Weights of a small GPT-style language model, trained from scratch on English Wikipedia.
Size: 19 layers, width 128, 4 heads of 32 (2 for keys and values), MLP 512 GELU, vocabulary 3454, 3.9M parameters.
Architecture: LayerNorm before each block, no position embeddings, biases, tied embeddings, ALiBi.
Each number is 200 + 30 x the weight over its row's rms, rounded and kept within 0 to 999. Layers, rows and columns count from 0. The size before them is the row's rms in percent of the matrix's.

# layer 7 MLP down, 128x512, rms 0.352, rows 0-54, columns 384-511
097,188,168,185,198,239,191,189,177,217,215,229,199,210,262,218,198,172,112,207,221,235,155,197,193,241,239,205,192,236,207,197,291,209,196,205,188,190,206,208,174,219,209,162,167,194,189,207,181,195,195,217,144,184,241,179,204,235,162,154,216,227,159,281,209,187,227,208,170,184,172,179,175,163,220,194,223,218,201,168,181,168,216,187,238,170,154,240,206,181,181,221,192,209,208,218,221,242,245,267,203,193,230,187,204,241,153,174,171,206,183,205,183,156,147,170,197,183,216,224,160,174,172,176,185,193,219,232,206
103,235,167,234,230,267,185,198,221,198,183,206,217,186,207,163,190,203,271,230,180,204,169,333,202,240,237,172,273,217,195,162,184,175,147,137,184,222,222,186,217,175,185,201,197,225,140,172,177,190,234,244,213,214,282,185,219,156,239,227,192,208,235,206,188,182,208,233,228,252,161,273,181,201,223,163,179,199,182,222,228,262,216,143,186,157,220,183,184,179,175,161,163,217,159,202,185,222,181,186,248,174,206,248,199,195,219,203,220,170,151,187,182,160,155,206,203,250,159,182,236,232,222,188,212,163,139,207,220
097,172,203,204,247,218,168,182,188,197,185,194,202,201,193,130,152,163,162,250,217,133,167,211,199,205,200,159,246,218,214,228,265,179,230,210,204,215,211,145,254,176,208,181,215,186,155,202,236,177,156,239,278,220,212,180,127,174,168,238,192,196,118,187,191,170,220,198,180,223,212,196,182,198,150,243,200,211,209,255,211,200,177,192,190,173,112,182,203,210,191,231,181,212,158,206,223,182,143,188,136,181,233,184,216,244,265,202,172,188,236,245,166,191,185,224,213,187,181,215,227,207,223,113,191,169,212,227,190
099,173,176,176,287,262,222,212,152,168,176,172,176,194,150,190,150,219,203,218,196,190,170,176,231,244,183,187,237,221,200,165,220,210,157,254,206,148,182,216,205,203,205,167,183,208,225,191,210,229,149,240,221,174,236,191,239,132,180,202,219,202,197,235,207,205,202,250,169,202,179,216,186,243,178,174,172,202,200,164,244,173,292,208,198,230,201,201,189,167,212,237,189,222,198,167,182,226,215,213,208,150,228,224,208,163,158,176,223,170,255,205,156,247,185,209,149,195,190,184,259,187,168,168,197,196,234,214,203
095,209,178,182,209,195,171,185,228,168,178,247,283,190,233,194,195,230,193,225,205,173,217,274,211,255,206,214,198,184,173,169,203,134,203,238,180,233,231,193,184,147,242,200,184,250,175,181,183,225,215,221,213,206,197,185,215,189,206,134,142,209,195,262,167,128,222,233,228,213,233,164,217,170,180,180,226,209,276,187,219,196,145,177,217,166,170,184,161,200,204,250,220,174,226,181,214,220,169,181,206,200,232,231,163,227,264,211,207,237,208,167,207,168,207,236,219,200,171,180,214,220,183,234,192,209,200,165,172
097,227,215,194,231,196,152,206,200,155,194,223,253,206,187,148,224,190,242,177,206,224,183,185,144,226,232,146,181,233,193,180,249,192,188,178,220,189,213,193,162,231,204,162,125,201,187,208,165,219,161,174,163,181,170,126,235,225,118,180,210,197,187,178,201,177,188,180,213,187,232,205,222,212,184,180,223,267,227,171,210,197,212,199,186,273,267,214,172,211,220,191,231,220,239,174,148,189,228,220,248,185,184,186,138,117,215,209,157,231,188,203,289,223,187,187,157,171,181,261,201,193,185,180,230,206,187,176,188
101,192,221,179,247,168,251,220,244,216,188,156,202,154,241,210,195,207,143,241,187,216,218,243,211,256,178,218,244,170,253,209,188,180,155,234,201,191,123,191,161,156,167,209,189,195,201,212,125,160,193,189,239,232,171,215,232,178,200,184,167,186,202,184,193,194,160,214,198,221,181,189,231,214,187,214,216,193,182,219,208,200,169,182,223,160,229,117,185,245,159,230,153,215,215,179,203,230,201,230,212,213,250,228,202,165,157,246,143,213,238,269,174,230,205,197,212,243,208,206,198,152,147,229,194,164,186,247,170
102,186,199,171,159,201,173,164,172,184,193,203,163,170,153,181,148,242,211,181,209,219,206,193,196,211,153,178,176,194,200,235,212,194,128,200,245,202,240,195,237,182,202,244,248,174,223,224,250,152,209,200,214,201,284,185,194,203,248,218,224,191,180,209,226,213,185,182,161,144,200,175,208,184,172,184,179,177,230,183,222,199,210,260,226,193,188,221,247,195,212,225,205,194,164,211,194,199,216,164,171,222,228,142,257,226,180,137,169,213,185,222,197,276,232,170,193,186,204,216,190,196,234,197,230,169,110,223,202
107,156,216,222,236,171,180,173,227,180,173,199,163,198,180,144,168,211,179,112,160,229,190,201,139,197,207,193,166,189,208,145,193,206,284,206,212,170,219,226,230,185,252,192,195,187,210,195,204,226,152,190,221,196,181,202,219,214,169,150,157,192,173,161,211,234,185,192,238,157,171,228,179,190,173,216,182,229,232,189,169,162,200,77,250,189,201,213,171,187,189,196,219,227,229,227,179,170,179,249,268,191,161,163,215,240,139,206,211,194,242,236,241,205,216,199,168,245,244,225,207,183,241,219,222,230,203,196,192
094,144,228,196,185,194,147,178,178,185,256,231,197,183,220,135,186,200,214,182,247,168,180,182,179,270,223,203,182,193,208,159,165,174,193,189,195,209,261,211,213,216,199,151,197,205,199,183,161,207,178,242,222,180,187,160,133,237,181,196,250,172,205,189,101,198,199,199,211,157,221,185,174,255,129,208,190,211,167,207,203,239,166,176,167,158,230,208,203,134,149,182,216,191,232,167,232,195,188,176,217,126,198,168,223,201,220,210,197,259,186,234,164,267,214,216,163,201,176,201,217,202,189,194,215,217,219,206,158
101,225,200,240,262,177,199,220,226,211,219,175,187,249,203,243,191,195,254,170,220,175,238,237,204,280,197,178,211,208,223,222,175,213,294,162,219,171,208,224,207,213,214,293,177,199,210,202,192,231,192,183,189,179,206,316,165,193,160,213,183,211,167,186,169,214,208,215,192,255,195,205,174,199,227,180,214,185,184,264,211,208,178,212,209,176,290,242,238,196,239,183,289,211,174,190,163,228,182,202,184,230,173,252,181,170,179,196,174,205,232,196,165,212,171,199,193,216,162,203,207,181,171,194,201,119,283,199,198
094,179,173,203,204,252,170,232,151,198,240,216,230,190,207,199,191,214,165,245,217,176,199,134,222,203,262,164,194,207,225,151,213,230,226,225,268,205,166,215,243,195,202,236,172,229,230,227,178,188,248,166,170,250,186,234,218,183,233,189,222,187,162,169,217,206,220,152,242,190,188,156,212,233,212,198,189,193,270,181,173,202,212,197,235,184,193,252,211,227,221,136,231,213,195,221,197,239,206,199,178,225,256,190,211,180,236,251,236,153,195,154,208,174,185,169,126,159,221,207,185,201,161,218,155,174,202,184,159
092,243,202,162,205,215,220,174,197,153,135,210,177,214,198,198,187,250,260,192,203,192,173,193,232,239,208,168,192,199,207,194,207,263,173,151,197,220,222,191,136,214,230,217,260,109,248,207,248,222,251,184,161,230,203,245,237,269,196,260,233,214,188,172,233,141,219,215,199,140,200,260,170,194,198,239,198,163,196,176,199,155,194,235,210,246,177,171,242,196,222,247,186,196,197,217,194,213,136,191,191,238,189,179,168,189,222,163,218,165,169,213,187,203,241,166,203,214,190,237,203,189,196,124,195,216,233,189,211
098,192,151,197,221,226,199,193,197,215,216,162,169,165,135,174,180,211,213,176,219,222,193,191,231,192,194,166,238,173,192,220,169,171,196,186,248,238,164,198,165,218,189,239,151,185,236,186,173,237,190,172,194,157,131,205,206,179,168,137,172,193,178,226,202,227,241,232,202,237,187,214,256,171,177,165,216,217,203,200,233,204,203,182,227,185,215,200,192,214,254,171,218,166,177,203,197,199,177,198,229,213,207,201,223,191,147,253,167,209,220,219,211,214,213,176,210,202,182,228,216,203,148,188,205,178,200,187,193
111,178,192,166,174,180,222,225,158,217,206,218,180,215,243,252,194,229,174,213,175,220,250,250,175,183,184,175,186,216,214,214,229,181,211,206,247,152,185,213,195,235,190,161,207,151,232,245,216,227,196,244,164,206,155,255,140,199,257,244,176,228,168,208,221,264,183,234,207,229,196,201,234,156,193,212,218,208,194,220,219,139,157,184,250,219,209,232,244,175,215,200,210,212,210,149,230,241,168,165,237,262,211,144,196,221,208,195,202,214,261,202,198,235,217,186,171,208,138,143,237,220,196,183,255,254,198,186,151
090,223,207,199,201,217,190,207,190,209,159,205,168,196,170,226,246,220,187,213,174,198,211,185,173,224,115,145,192,250,155,195,185,234,169,205,210,211,231,189,208,204,196,209,188,217,246,197,201,241,164,250,185,224,231,205,198,204,191,208,209,204,192,210,226,170,149,229,174,175,226,181,207,257,200,218,227,184,199,158,215,181,212,173,168,218,195,201,185,178,213,194,243,204,172,221,209,160,232,199,205,164,148,215,211,179,226,177,248,162,125,165,188,217,203,206,223,204,192,194,209,185,196,246,218,191,194,172,186
102,205,214,213,228,142,227,163,267,184,133,133,196,211,189,217,160,166,186,123,225,151,221,195,210,153,188,168,161,278,222,215,252,209,205,212,175,200,205,206,254,234,189,128,198,203,168,198,262,225,208,200,198,187,169,184,216,154,177,214,192,181,232,187,180,173,248,218,260,175,215,204,227,188,173,244,183,190,223,179,231,292,192,263,175,184,213,233,162,193,202,196,219,187,196,214,191,180,206,204,194,190,223,208,260,192,162,194,231,153,212,185,184,189,189,207,170,201,228,223,127,237,208,182,239,186,197,203,173
101,273,199,213,188,211,191,233,155,187,211,268,196,170,183,199,211,220,181,211,192,201,158,150,224,161,202,224,195,181,172,244,267,258,184,255,204,234,204,200,168,196,250,142,241,226,215,148,185,203,216,246,208,201,148,168,226,163,169,275,187,210,189,191,206,199,209,205,183,233,212,84,221,200,220,197,213,231,197,247,168,139,195,192,182,186,223,189,218,205,252,198,222,219,249,195,205,191,200,231,179,215,263,213,171,216,241,153,166,212,187,204,205,200,191,165,207,177,197,222,181,202,228,233,239,199,208,187,221
105,178,172,194,142,191,190,189,186,233,184,233,251,159,226,237,273,214,185,223,219,168,207,218,201,216,195,230,142,164,187,184,230,221,251,260,190,198,227,176,209,229,244,226,181,199,224,171,219,192,250,216,184,246,169,201,198,226,200,243,169,173,228,188,192,206,200,188,168,188,252,180,277,224,214,228,202,165,213,233,190,174,304,229,238,173,226,181,190,191,199,171,205,157,224,226,232,223,209,139,255,191,232,210,181,180,250,244,153,185,199,241,212,172,208,197,175,180,158,237,138,228,223,277,193,165,177,177,203
098,176,220,272,162,213,194,239,144,156,255,201,187,231,170,187,181,195,224,164,205,208,207,198,175,181,168,199,179,183,192,184,188,195,207,199,176,188,188,196,206,189,236,163,274,193,124,221,232,209,220,174,189,152,262,207,182,257,199,217,207,207,202,190,180,183,193,206,194,174,170,199,203,188,168,232,221,216,230,224,159,200,206,191,210,170,251,213,213,162,246,251,185,244,185,215,224,189,222,238,172,174,190,240,189,243,208,165,201,190,139,187,233,203,187,207,192,222,156,212,173,194,135,154,239,192,202,215,170
104,202,202,196,151,194,260,172,167,225,201,205,171,171,213,153,157,189,199,172,200,217,164,144,202,187,210,246,218,186,173,155,223,171,229,201,169,234,215,133,129,207,213,194,157,222,136,192,159,200,251,242,202,183,182,186,226,236,269,196,217,190,195,187,172,202,177,184,267,162,163,237,200,240,231,272,212,210,193,216,196,184,191,192,201,190,204,227,182,197,162,153,152,216,176,233,214,179,237,175,216,200,209,184,214,177,223,217,204,188,204,182,169,223,211,193,211,158,195,236,199,196,262,196,223,168,176,221,182
092,174,206,166,162,203,211,194,195,184,209,251,219,248,154,216,165,203,260,185,216,221,243,192,209,172,231,224,134,153,206,221,151,131,220,195,222,283,173,212,174,237,216,246,176,224,259,212,211,215,127,202,266,244,168,216,227,239,203,219,156,209,173,197,241,211,219,208,194,187,182,199,205,227,173,208,179,163,192,185,171,209,223,188,169,132,167,245,172,226,213,231,179,224,202,198,236,228,151,143,222,229,203,196,224,138,196,290,188,228,255,199,270,195,201,198,166,154,192,187,170,203,256,236,201,203,161,222,165
098,198,190,196,199,216,165,219,166,178,222,216,226,218,246,238,183,175,186,120,186,236,207,159,170,239,166,170,176,200,200,197,230,215,220,222,149,209,133,202,228,206,143,192,169,144,182,188,158,212,226,210,187,230,211,205,171,182,193,249,189,209,234,237,227,190,177,224,195,207,219,207,219,220,169,237,193,200,244,222,171,186,203,170,233,183,210,251,219,172,237,148,176,201,188,211,225,165,200,201,158,202,181,179,226,121,225,225,245,225,249,203,171,229,222,194,232,244,192,279,182,241,264,181,211,185,224,173,208
102,211,219,249,218,198,212,246,173,243,199,155,181,227,202,190,182,145,197,264,203,185,183,205,284,238,210,132,182,201,197,221,229,218,193,218,204,197,135,196,179,186,238,191,171,137,243,176,215,190,214,148,209,167,251,207,130,170,181,242,163,198,216,212,192,181,193,175,207,179,235,162,233,212,203,225,216,192,228,246,177,215,179,219,159,154,196,188,93,169,161,216,201,182,198,215,166,193,220,221,271,199,231,162,246,206,134,247,179,195,207,160,212,230,138,189,211,177,173,184,224,154,203,236,200,188,204,184,204
100,198,183,192,186,190,234,205,249,210,166,209,177,191,230,192,207,240,184,232,197,156,204,157,204,148,245,238,230,253,186,220,190,211,234,188,246,182,193,184,250,253,177,191,208,220,230,215,209,194,200,174,225,180,235,200,180,232,189,225,213,186,209,153,191,179,229,201,193,211,170,274,200,226,214,190,232,209,196,197,215,246,202,217,237,201,166,192,215,180,199,164,195,170,150,156,138,200,142,231,228,199,200,207,187,194,198,234,219,171,226,193,180,170,238,214,233,170,219,201,243,233,196,214,128,213,244,216,174
100,234,211,165,193,243,189,211,226,233,197,212,216,230,190,222,186,158,205,200,197,228,240,169,222,208,229,224,171,259,205,210,175,191,252,218,178,165,232,200,165,131,229,201,215,184,201,240,180,205,202,167,209,185,213,180,216,234,203,192,222,221,219,168,199,166,222,189,247,203,247,232,207,221,215,182,234,197,173,209,247,204,221,180,172,199,221,132,210,202,215,184,190,170,184,169,207,209,203,182,231,239,215,244,162,203,227,163,180,230,199,200,193,256,211,165,208,152,239,199,227,146,235,272,184,200,171,195,195
098,220,212,194,165,193,206,198,187,184,222,165,225,175,156,190,213,203,204,226,197,242,240,237,181,196,192,175,227,212,208,238,179,115,231,197,157,167,191,210,223,218,226,211,179,217,174,142,175,211,205,150,172,188,207,209,233,222,214,145,175,203,167,173,183,215,227,212,165,185,235,203,224,221,222,209,121,192,214,167,224,226,187,170,243,185,195,175,238,172,163,235,247,227,247,222,178,234,179,230,191,189,180,246,152,211,152,167,173,195,221,229,210,256,183,172,205,232,221,225,153,248,209,210,187,170,176,210,229
104,227,192,205,207,165,200,242,184,181,232,238,192,238,240,202,110,208,195,181,224,158,183,186,203,194,184,191,221,240,226,180,201,210,188,185,177,202,222,216,201,229,226,199,114,188,200,181,182,172,195,183,242,199,196,204,216,168,226,187,207,173,188,217,180,189,260,213,149,177,179,213,143,169,230,193,205,190,227,208,160,197,216,199,191,202,167,164,254,221,196,178,174,211,220,212,189,138,233,167,209,185,189,273,218,123,233,119,176,139,129,205,250,235,148,179,186,237,181,150,214,222,218,160,161,235,174,222,137
101,160,224,147,228,276,225,174,180,195,162,199,255,227,199,169,237,245,200,252,182,213,201,142,140,226,184,193,183,222,228,204,130,203,221,144,206,245,217,204,257,273,143,180,241,232,216,233,156,181,145,227,281,192,178,160,162,182,229,150,208,138,189,175,170,195,192,208,190,225,200,228,257,272,213,175,182,159,122,182,217,265,221,196,182,172,217,217,271,151,206,211,171,170,251,173,188,183,179,208,161,227,182,171,178,232,195,207,153,231,176,188,185,192,244,199,214,181,207,237,209,226,219,193,233,205,162,212,242
094,181,186,192,252,222,145,221,192,141,173,219,185,206,217,212,227,204,246,200,202,246,180,182,200,199,206,155,200,206,222,195,199,201,184,170,189,153,282,181,173,225,164,205,201,192,146,209,211,157,188,206,212,237,149,187,232,195,222,273,206,167,213,218,225,144,158,164,255,213,257,210,189,253,161,180,219,202,217,194,202,229,177,204,171,191,114,193,192,247,206,184,182,192,228,233,204,194,214,188,153,202,161,187,161,210,217,176,145,180,166,184,200,257,180,206,190,177,200,223,184,164,177,185,202,176,207,184,160
093,215,243,217,154,157,190,175,157,195,178,131,137,216,205,145,218,154,196,174,170,173,226,216,195,168,210,171,210,192,202,191,195,187,200,179,219,222,169,197,252,192,185,210,205,156,277,198,212,171,172,216,187,191,205,199,228,216,233,150,192,192,191,177,134,144,210,182,140,212,205,230,209,230,211,196,182,175,202,187,180,188,233,235,167,216,202,195,169,251,217,155,192,208,236,136,170,156,213,164,200,154,198,278,243,202,205,199,198,196,192,157,191,180,193,158,194,172,171,185,232,189,198,209,239,181,152,190,225
098,225,189,166,223,241,219,191,195,195,175,211,175,172,187,183,223,180,199,241,201,207,194,183,208,211,201,132,171,204,258,210,228,196,185,182,194,213,209,186,164,190,224,198,233,181,265,188,181,213,213,215,202,191,238,171,201,201,203,188,149,194,188,220,205,166,168,223,215,204,211,164,222,206,196,199,206,190,200,207,196,158,239,227,206,122,213,239,204,208,177,145,186,181,207,161,198,196,225,172,187,205,149,190,272,191,165,166,222,202,187,181,213,193,242,178,198,239,200,235,204,203,212,180,219,149,163,194,208
102,166,203,162,136,216,152,192,221,188,261,214,184,166,235,132,161,145,154,269,197,205,177,192,178,197,157,141,173,226,145,214,234,142,173,207,212,252,187,198,211,219,159,222,175,214,156,226,179,187,182,175,172,153,185,174,171,177,220,197,188,176,210,214,192,203,192,153,179,177,109,182,264,227,215,209,192,222,226,167,190,138,208,200,220,196,118,208,219,164,229,186,200,175,222,198,231,215,168,200,213,212,174,143,245,202,251,185,256,213,174,205,246,117,231,194,188,215,221,210,190,151,183,157,111,156,165,204,178
100,198,220,221,184,197,180,188,248,210,190,196,168,168,217,200,199,158,211,207,176,168,210,272,224,163,250,180,181,218,226,224,190,206,188,175,201,187,166,177,241,212,209,269,225,218,199,227,154,140,201,168,206,216,199,200,229,217,209,184,184,171,193,216,231,179,203,174,252,205,210,269,201,220,228,164,185,233,225,113,222,232,190,158,179,230,178,158,190,206,231,260,211,202,196,154,204,219,211,175,182,214,201,184,182,247,202,197,232,185,201,176,199,178,163,221,212,199,216,259,220,196,201,189,225,206,214,201,198
096,206,229,192,221,196,179,229,255,175,167,195,174,170,201,182,237,179,209,189,183,242,189,192,212,211,216,155,206,190,235,233,138,240,204,209,226,198,185,216,252,200,230,240,228,192,227,251,197,203,179,187,179,195,200,208,215,209,188,213,203,187,194,173,201,233,190,161,187,165,212,187,164,200,228,176,137,259,177,225,190,249,220,234,154,217,205,182,168,187,207,217,234,213,198,174,221,206,167,183,171,234,182,160,180,193,229,175,243,262,147,217,187,259,170,212,215,267,200,173,190,230,223,171,206,189,236,252,202
102,263,223,202,233,206,255,217,146,206,154,219,229,175,190,183,192,175,193,219,157,218,201,209,157,134,164,192,194,220,212,192,195,179,192,175,167,146,212,157,155,236,165,149,196,195,192,241,207,215,166,218,214,205,202,236,196,198,206,181,222,136,203,244,220,196,180,190,180,215,190,254,193,247,208,193,264,217,172,160,212,204,177,177,165,184,228,122,174,176,192,204,203,173,198,205,208,173,192,200,193,202,177,216,225,228,220,170,171,199,180,206,222,124,160,207,223,235,190,199,252,195,126,124,224,194,190,191,191
100,214,196,193,232,214,218,162,184,232,164,148,240,164,191,156,179,146,194,184,168,190,207,202,219,182,198,200,216,244,211,209,181,145,165,179,211,190,269,213,185,253,183,161,150,156,215,190,226,228,178,218,172,175,172,178,203,183,236,222,205,209,198,210,173,179,213,183,201,237,210,219,202,184,215,195,221,155,195,184,202,205,195,244,208,171,204,184,244,184,154,215,195,172,194,198,193,201,230,123,174,212,214,293,205,188,159,142,278,225,180,188,133,251,221,173,189,190,192,215,184,211,200,267,179,175,188,199,198
102,208,188,162,181,217,217,198,187,234,223,188,224,190,199,209,225,223,192,253,174,212,266,161,181,174,204,193,201,222,201,208,163,213,163,229,223,181,177,190,136,251,217,231,247,207,204,176,202,196,233,175,173,282,180,213,163,201,244,207,157,144,145,172,188,177,225,213,191,217,232,210,198,180,183,242,198,156,195,235,204,236,241,179,206,231,218,201,221,236,181,218,206,206,186,204,190,211,204,191,228,204,149,295,207,246,178,163,137,187,204,235,248,228,197,207,202,194,176,157,192,229,200,229,260,178,179,166,203
097,223,240,205,109,207,184,242,163,192,213,182,263,146,191,203,156,236,180,166,197,245,197,188,160,169,210,201,188,254,231,145,259,193,181,174,151,192,263,176,137,238,161,188,215,252,210,206,245,214,155,192,219,222,213,169,200,205,198,201,253,207,206,221,194,209,202,191,205,201,202,212,171,199,215,179,215,241,205,199,192,143,235,191,236,182,241,155,162,224,144,209,169,207,159,196,200,254,214,170,179,192,224,251,218,276,162,146,256,203,186,190,233,235,249,223,236,196,272,208,177,196,222,201,153,178,192,200,222
103,225,177,170,272,231,197,224,206,174,210,149,183,215,213,195,208,162,178,198,248,235,186,200,215,221,159,170,212,195,193,184,213,170,185,162,210,189,210,233,219,202,174,168,235,227,154,158,187,214,190,247,189,191,197,178,208,174,175,278,201,188,238,223,225,167,172,222,190,163,181,162,211,186,189,184,176,204,150,158,214,246,228,209,170,216,181,243,180,236,264,223,170,132,191,206,228,244,131,216,209,186,273,174,211,211,188,165,175,174,213,214,213,236,231,156,226,210,202,190,185,186,206,220,164,166,190,194,172
093,196,207,220,165,217,244,204,175,181,162,191,168,227,199,197,188,197,155,208,211,215,216,232,220,185,210,185,230,155,232,146,205,169,160,208,211,183,211,200,199,248,182,168,181,174,181,201,208,185,191,216,182,222,121,189,180,179,222,209,180,188,223,231,203,231,170,185,175,209,221,215,169,188,255,162,197,213,172,199,261,229,210,215,150,216,135,191,230,184,213,188,187,176,135,248,198,254,183,199,185,166,180,191,232,227,171,204,220,208,123,270,256,229,231,209,168,201,195,203,227,207,160,221,180,246,194,190,216
098,187,180,205,168,182,200,194,181,170,239,134,210,192,177,173,202,165,227,200,204,209,172,235,222,167,205,215,196,187,194,242,234,166,226,145,227,222,208,202,214,218,216,229,122,207,217,220,111,203,212,167,197,233,161,188,204,185,165,157,182,180,157,216,202,212,204,177,232,206,235,168,215,165,219,243,286,239,172,213,246,217,225,267,225,237,199,182,204,220,194,171,217,181,148,220,109,200,225,139,212,173,231,175,225,179,265,159,167,184,171,156,155,231,189,173,195,140,222,214,150,195,161,206,237,215,211,206,189
098,179,196,227,212,182,149,194,175,236,246,183,222,209,162,193,179,165,112,245,152,176,209,263,197,182,232,274,211,208,203,200,263,199,206,185,176,181,246,214,179,211,227,197,173,225,146,205,194,148,249,257,175,191,227,175,249,189,177,224,234,157,241,214,198,228,223,154,230,246,186,213,174,221,235,218,163,257,197,186,209,184,239,277,152,151,239,219,163,193,230,208,150,236,176,172,227,237,242,179,232,237,211,242,148,208,197,177,181,209,167,167,216,187,188,191,211,223,227,189,173,203,174,189,208,206,185,238,194
097,167,175,230,196,198,146,177,226,205,201,193,243,159,193,144,208,186,202,200,220,213,182,240,198,175,169,189,254,204,149,228,189,158,240,181,216,222,67,195,250,171,218,206,144,176,165,209,190,190,221,204,197,243,239,197,193,212,245,171,186,209,240,216,148,207,218,156,179,203,215,167,170,201,186,224,181,212,239,202,200,174,177,196,204,235,170,201,141,176,140,167,218,257,186,196,175,166,238,145,148,157,176,224,220,211,193,208,237,174,244,191,162,149,149,129,186,172,206,183,193,215,226,216,184,190,209,211,197
101,143,206,243,179,249,213,225,196,208,244,192,210,179,246,228,212,169,219,162,237,214,164,225,196,203,208,214,205,229,179,177,235,218,186,238,230,182,267,239,221,161,219,148,225,218,251,208,225,209,198,190,242,145,233,262,148,190,206,200,148,203,233,152,172,181,240,194,285,196,217,167,253,180,224,191,184,265,189,163,189,163,177,222,176,290,202,131,166,226,165,238,216,176,199,178,193,187,156,177,239,192,221,182,204,192,167,231,214,217,113,211,228,194,216,190,194,218,202,228,190,163,187,241,176,223,230,218,182
101,192,204,190,187,248,233,208,217,231,185,205,153,181,184,152,177,204,225,263,203,189,160,173,209,216,174,168,156,201,203,217,140,206,194,230,168,201,188,166,254,196,212,219,183,229,187,199,194,213,238,218,187,196,220,202,223,181,214,243,178,169,223,181,168,184,178,229,180,200,173,200,233,245,213,250,219,185,209,189,168,206,187,197,186,178,176,199,187,211,189,191,202,229,176,228,251,193,126,201,167,156,192,187,202,218,288,197,182,251,188,196,192,209,228,182,183,263,185,210,220,232,212,235,186,199,187,135,199
098,172,168,182,176,192,206,219,207,213,190,192,174,177,251,184,227,191,229,159,202,150,196,147,161,197,197,173,197,133,187,221,266,255,200,184,158,232,156,181,178,197,196,205,223,214,167,218,266,171,197,157,210,196,214,177,250,195,193,186,192,187,169,198,201,116,198,217,202,184,224,219,155,206,195,161,219,214,167,212,172,210,134,285,171,203,206,164,238,211,174,196,212,256,216,182,151,188,187,206,176,192,230,165,246,257,176,226,227,244,207,258,172,148,214,202,191,239,153,133,173,216,216,227,229,171,212,177,236
107,190,202,180,207,177,220,136,159,201,194,135,190,238,227,208,230,216,203,134,245,186,227,240,207,182,194,186,263,230,220,210,242,204,210,183,204,132,240,182,234,195,186,255,172,233,166,175,217,159,197,182,247,210,201,198,199,204,271,200,225,210,194,223,210,173,188,183,226,204,242,203,165,242,189,210,193,172,207,247,231,184,200,159,195,250,204,195,202,176,189,170,164,209,128,201,163,196,213,127,223,211,180,208,194,244,242,198,245,217,272,249,146,219,202,166,198,204,160,171,184,181,157,179,270,185,196,204,189
100,248,176,147,187,187,220,219,158,180,215,220,206,193,200,224,229,175,215,203,222,255,235,205,153,202,169,225,241,252,160,253,187,130,197,165,196,229,209,208,159,205,185,206,154,138,165,140,216,250,172,215,247,125,204,191,192,157,186,187,220,205,154,230,209,212,230,211,159,161,192,171,155,166,308,224,191,221,177,200,125,210,187,184,172,214,164,164,173,182,213,229,191,227,236,149,185,196,117,226,178,207,209,197,263,164,247,208,178,177,203,203,182,215,250,208,219,196,249,168,158,227,156,206,163,211,206,235,220
092,212,202,229,232,158,233,188,180,197,193,198,151,202,211,183,216,180,206,157,184,201,237,187,216,163,225,193,179,224,212,187,225,250,180,179,247,178,171,212,277,196,224,217,149,248,234,200,254,206,255,178,248,201,233,205,202,193,176,211,189,204,209,189,188,190,198,193,231,172,151,243,223,264,218,201,229,209,190,214,226,168,183,198,165,182,177,203,219,193,165,178,227,232,239,157,206,214,200,203,256,202,201,199,237,225,153,193,201,247,231,203,170,141,226,183,174,208,221,222,227,177,218,136,236,171,172,180,203
098,165,186,207,225,169,222,202,220,204,193,180,158,240,199,175,214,189,255,149,235,209,174,232,214,223,157,182,253,218,192,172,204,226,242,183,197,176,200,201,193,151,203,177,217,229,218,186,183,189,237,207,167,181,218,236,190,220,238,238,230,240,257,247,139,230,217,215,254,250,229,221,183,146,248,219,241,127,173,215,169,220,222,206,222,206,226,204,219,232,177,204,170,180,179,203,255,197,259,161,186,229,233,233,150,197,248,198,167,153,233,214,194,163,244,134,215,235,179,213,233,234,176,206,230,246,183,187,187
108,223,199,221,203,233,206,242,192,177,190,235,246,211,231,209,151,215,215,174,203,242,216,199,200,192,212,136,222,183,177,224,152,191,181,148,225,213,195,173,198,213,164,223,163,227,192,191,179,243,280,234,219,235,202,217,198,162,266,197,161,216,198,215,204,217,221,194,172,207,183,202,175,234,225,203,219,210,189,245,212,243,170,223,253,162,148,237,172,186,243,241,178,187,155,241,169,230,233,244,145,182,240,243,214,227,190,205,211,225,203,200,143,206,201,210,223,141,187,188,247,207,220,218,182,209,172,188,218
100,210,203,205,236,218,127,184,190,202,153,162,195,245,139,146,220,148,218,242,201,160,223,221,219,207,222,209,193,230,188,219,152,184,223,278,187,192,164,110,178,178,234,213,201,236,156,156,209,180,239,217,176,186,217,207,171,167,148,184,244,176,152,224,193,189,193,222,220,256,149,197,227,171,216,191,211,201,213,204,201,215,242,273,126,222,266,215,174,220,208,183,207,211,235,180,234,187,240,222,222,154,191,181,194,165,189,147,250,172,162,223,193,147,182,233,220,183,174,229,207,221,193,224,248,233,175,132,195
104,196,210,188,206,209,173,243,223,191,180,220,225,208,181,251,178,231,132,207,198,207,189,218,229,212,253,217,237,214,173,224,205,219,125,171,231,207,186,196,205,256,184,197,214,224,237,212,200,182,173,214,168,185,234,198,234,231,187,164,225,225,218,193,205,182,196,175,214,153,177,138,258,146,178,192,207,184,200,165,163,182,212,184,186,263,259,225,223,174,154,205,223,164,249,224,205,190,225,205,183,222,139,168,185,170,144,242,206,242,191,172,208,213,205,220,214,136,201,220,191,199,215,171,178,291,201,177,174
103,259,209,199,237,280,203,154,238,214,173,189,252,252,136,172,202,211,243,138,247,211,221,196,139,217,220,175,188,222,177,193,154,150,178,209,166,235,175,167,201,126,168,133,207,222,235,188,141,219,164,203,195,184,244,136,212,183,177,226,225,182,220,224,207,180,167,180,157,248,184,243,164,183,211,184,136,189,171,215,204,227,184,169,190,202,211,181,177,185,154,220,187,214,142,226,175,203,199,220,225,152,172,212,217,163,161,210,182,212,221,206,203,277,200,224,134,198,200,196,174,228,156,217,233,165,209,192,245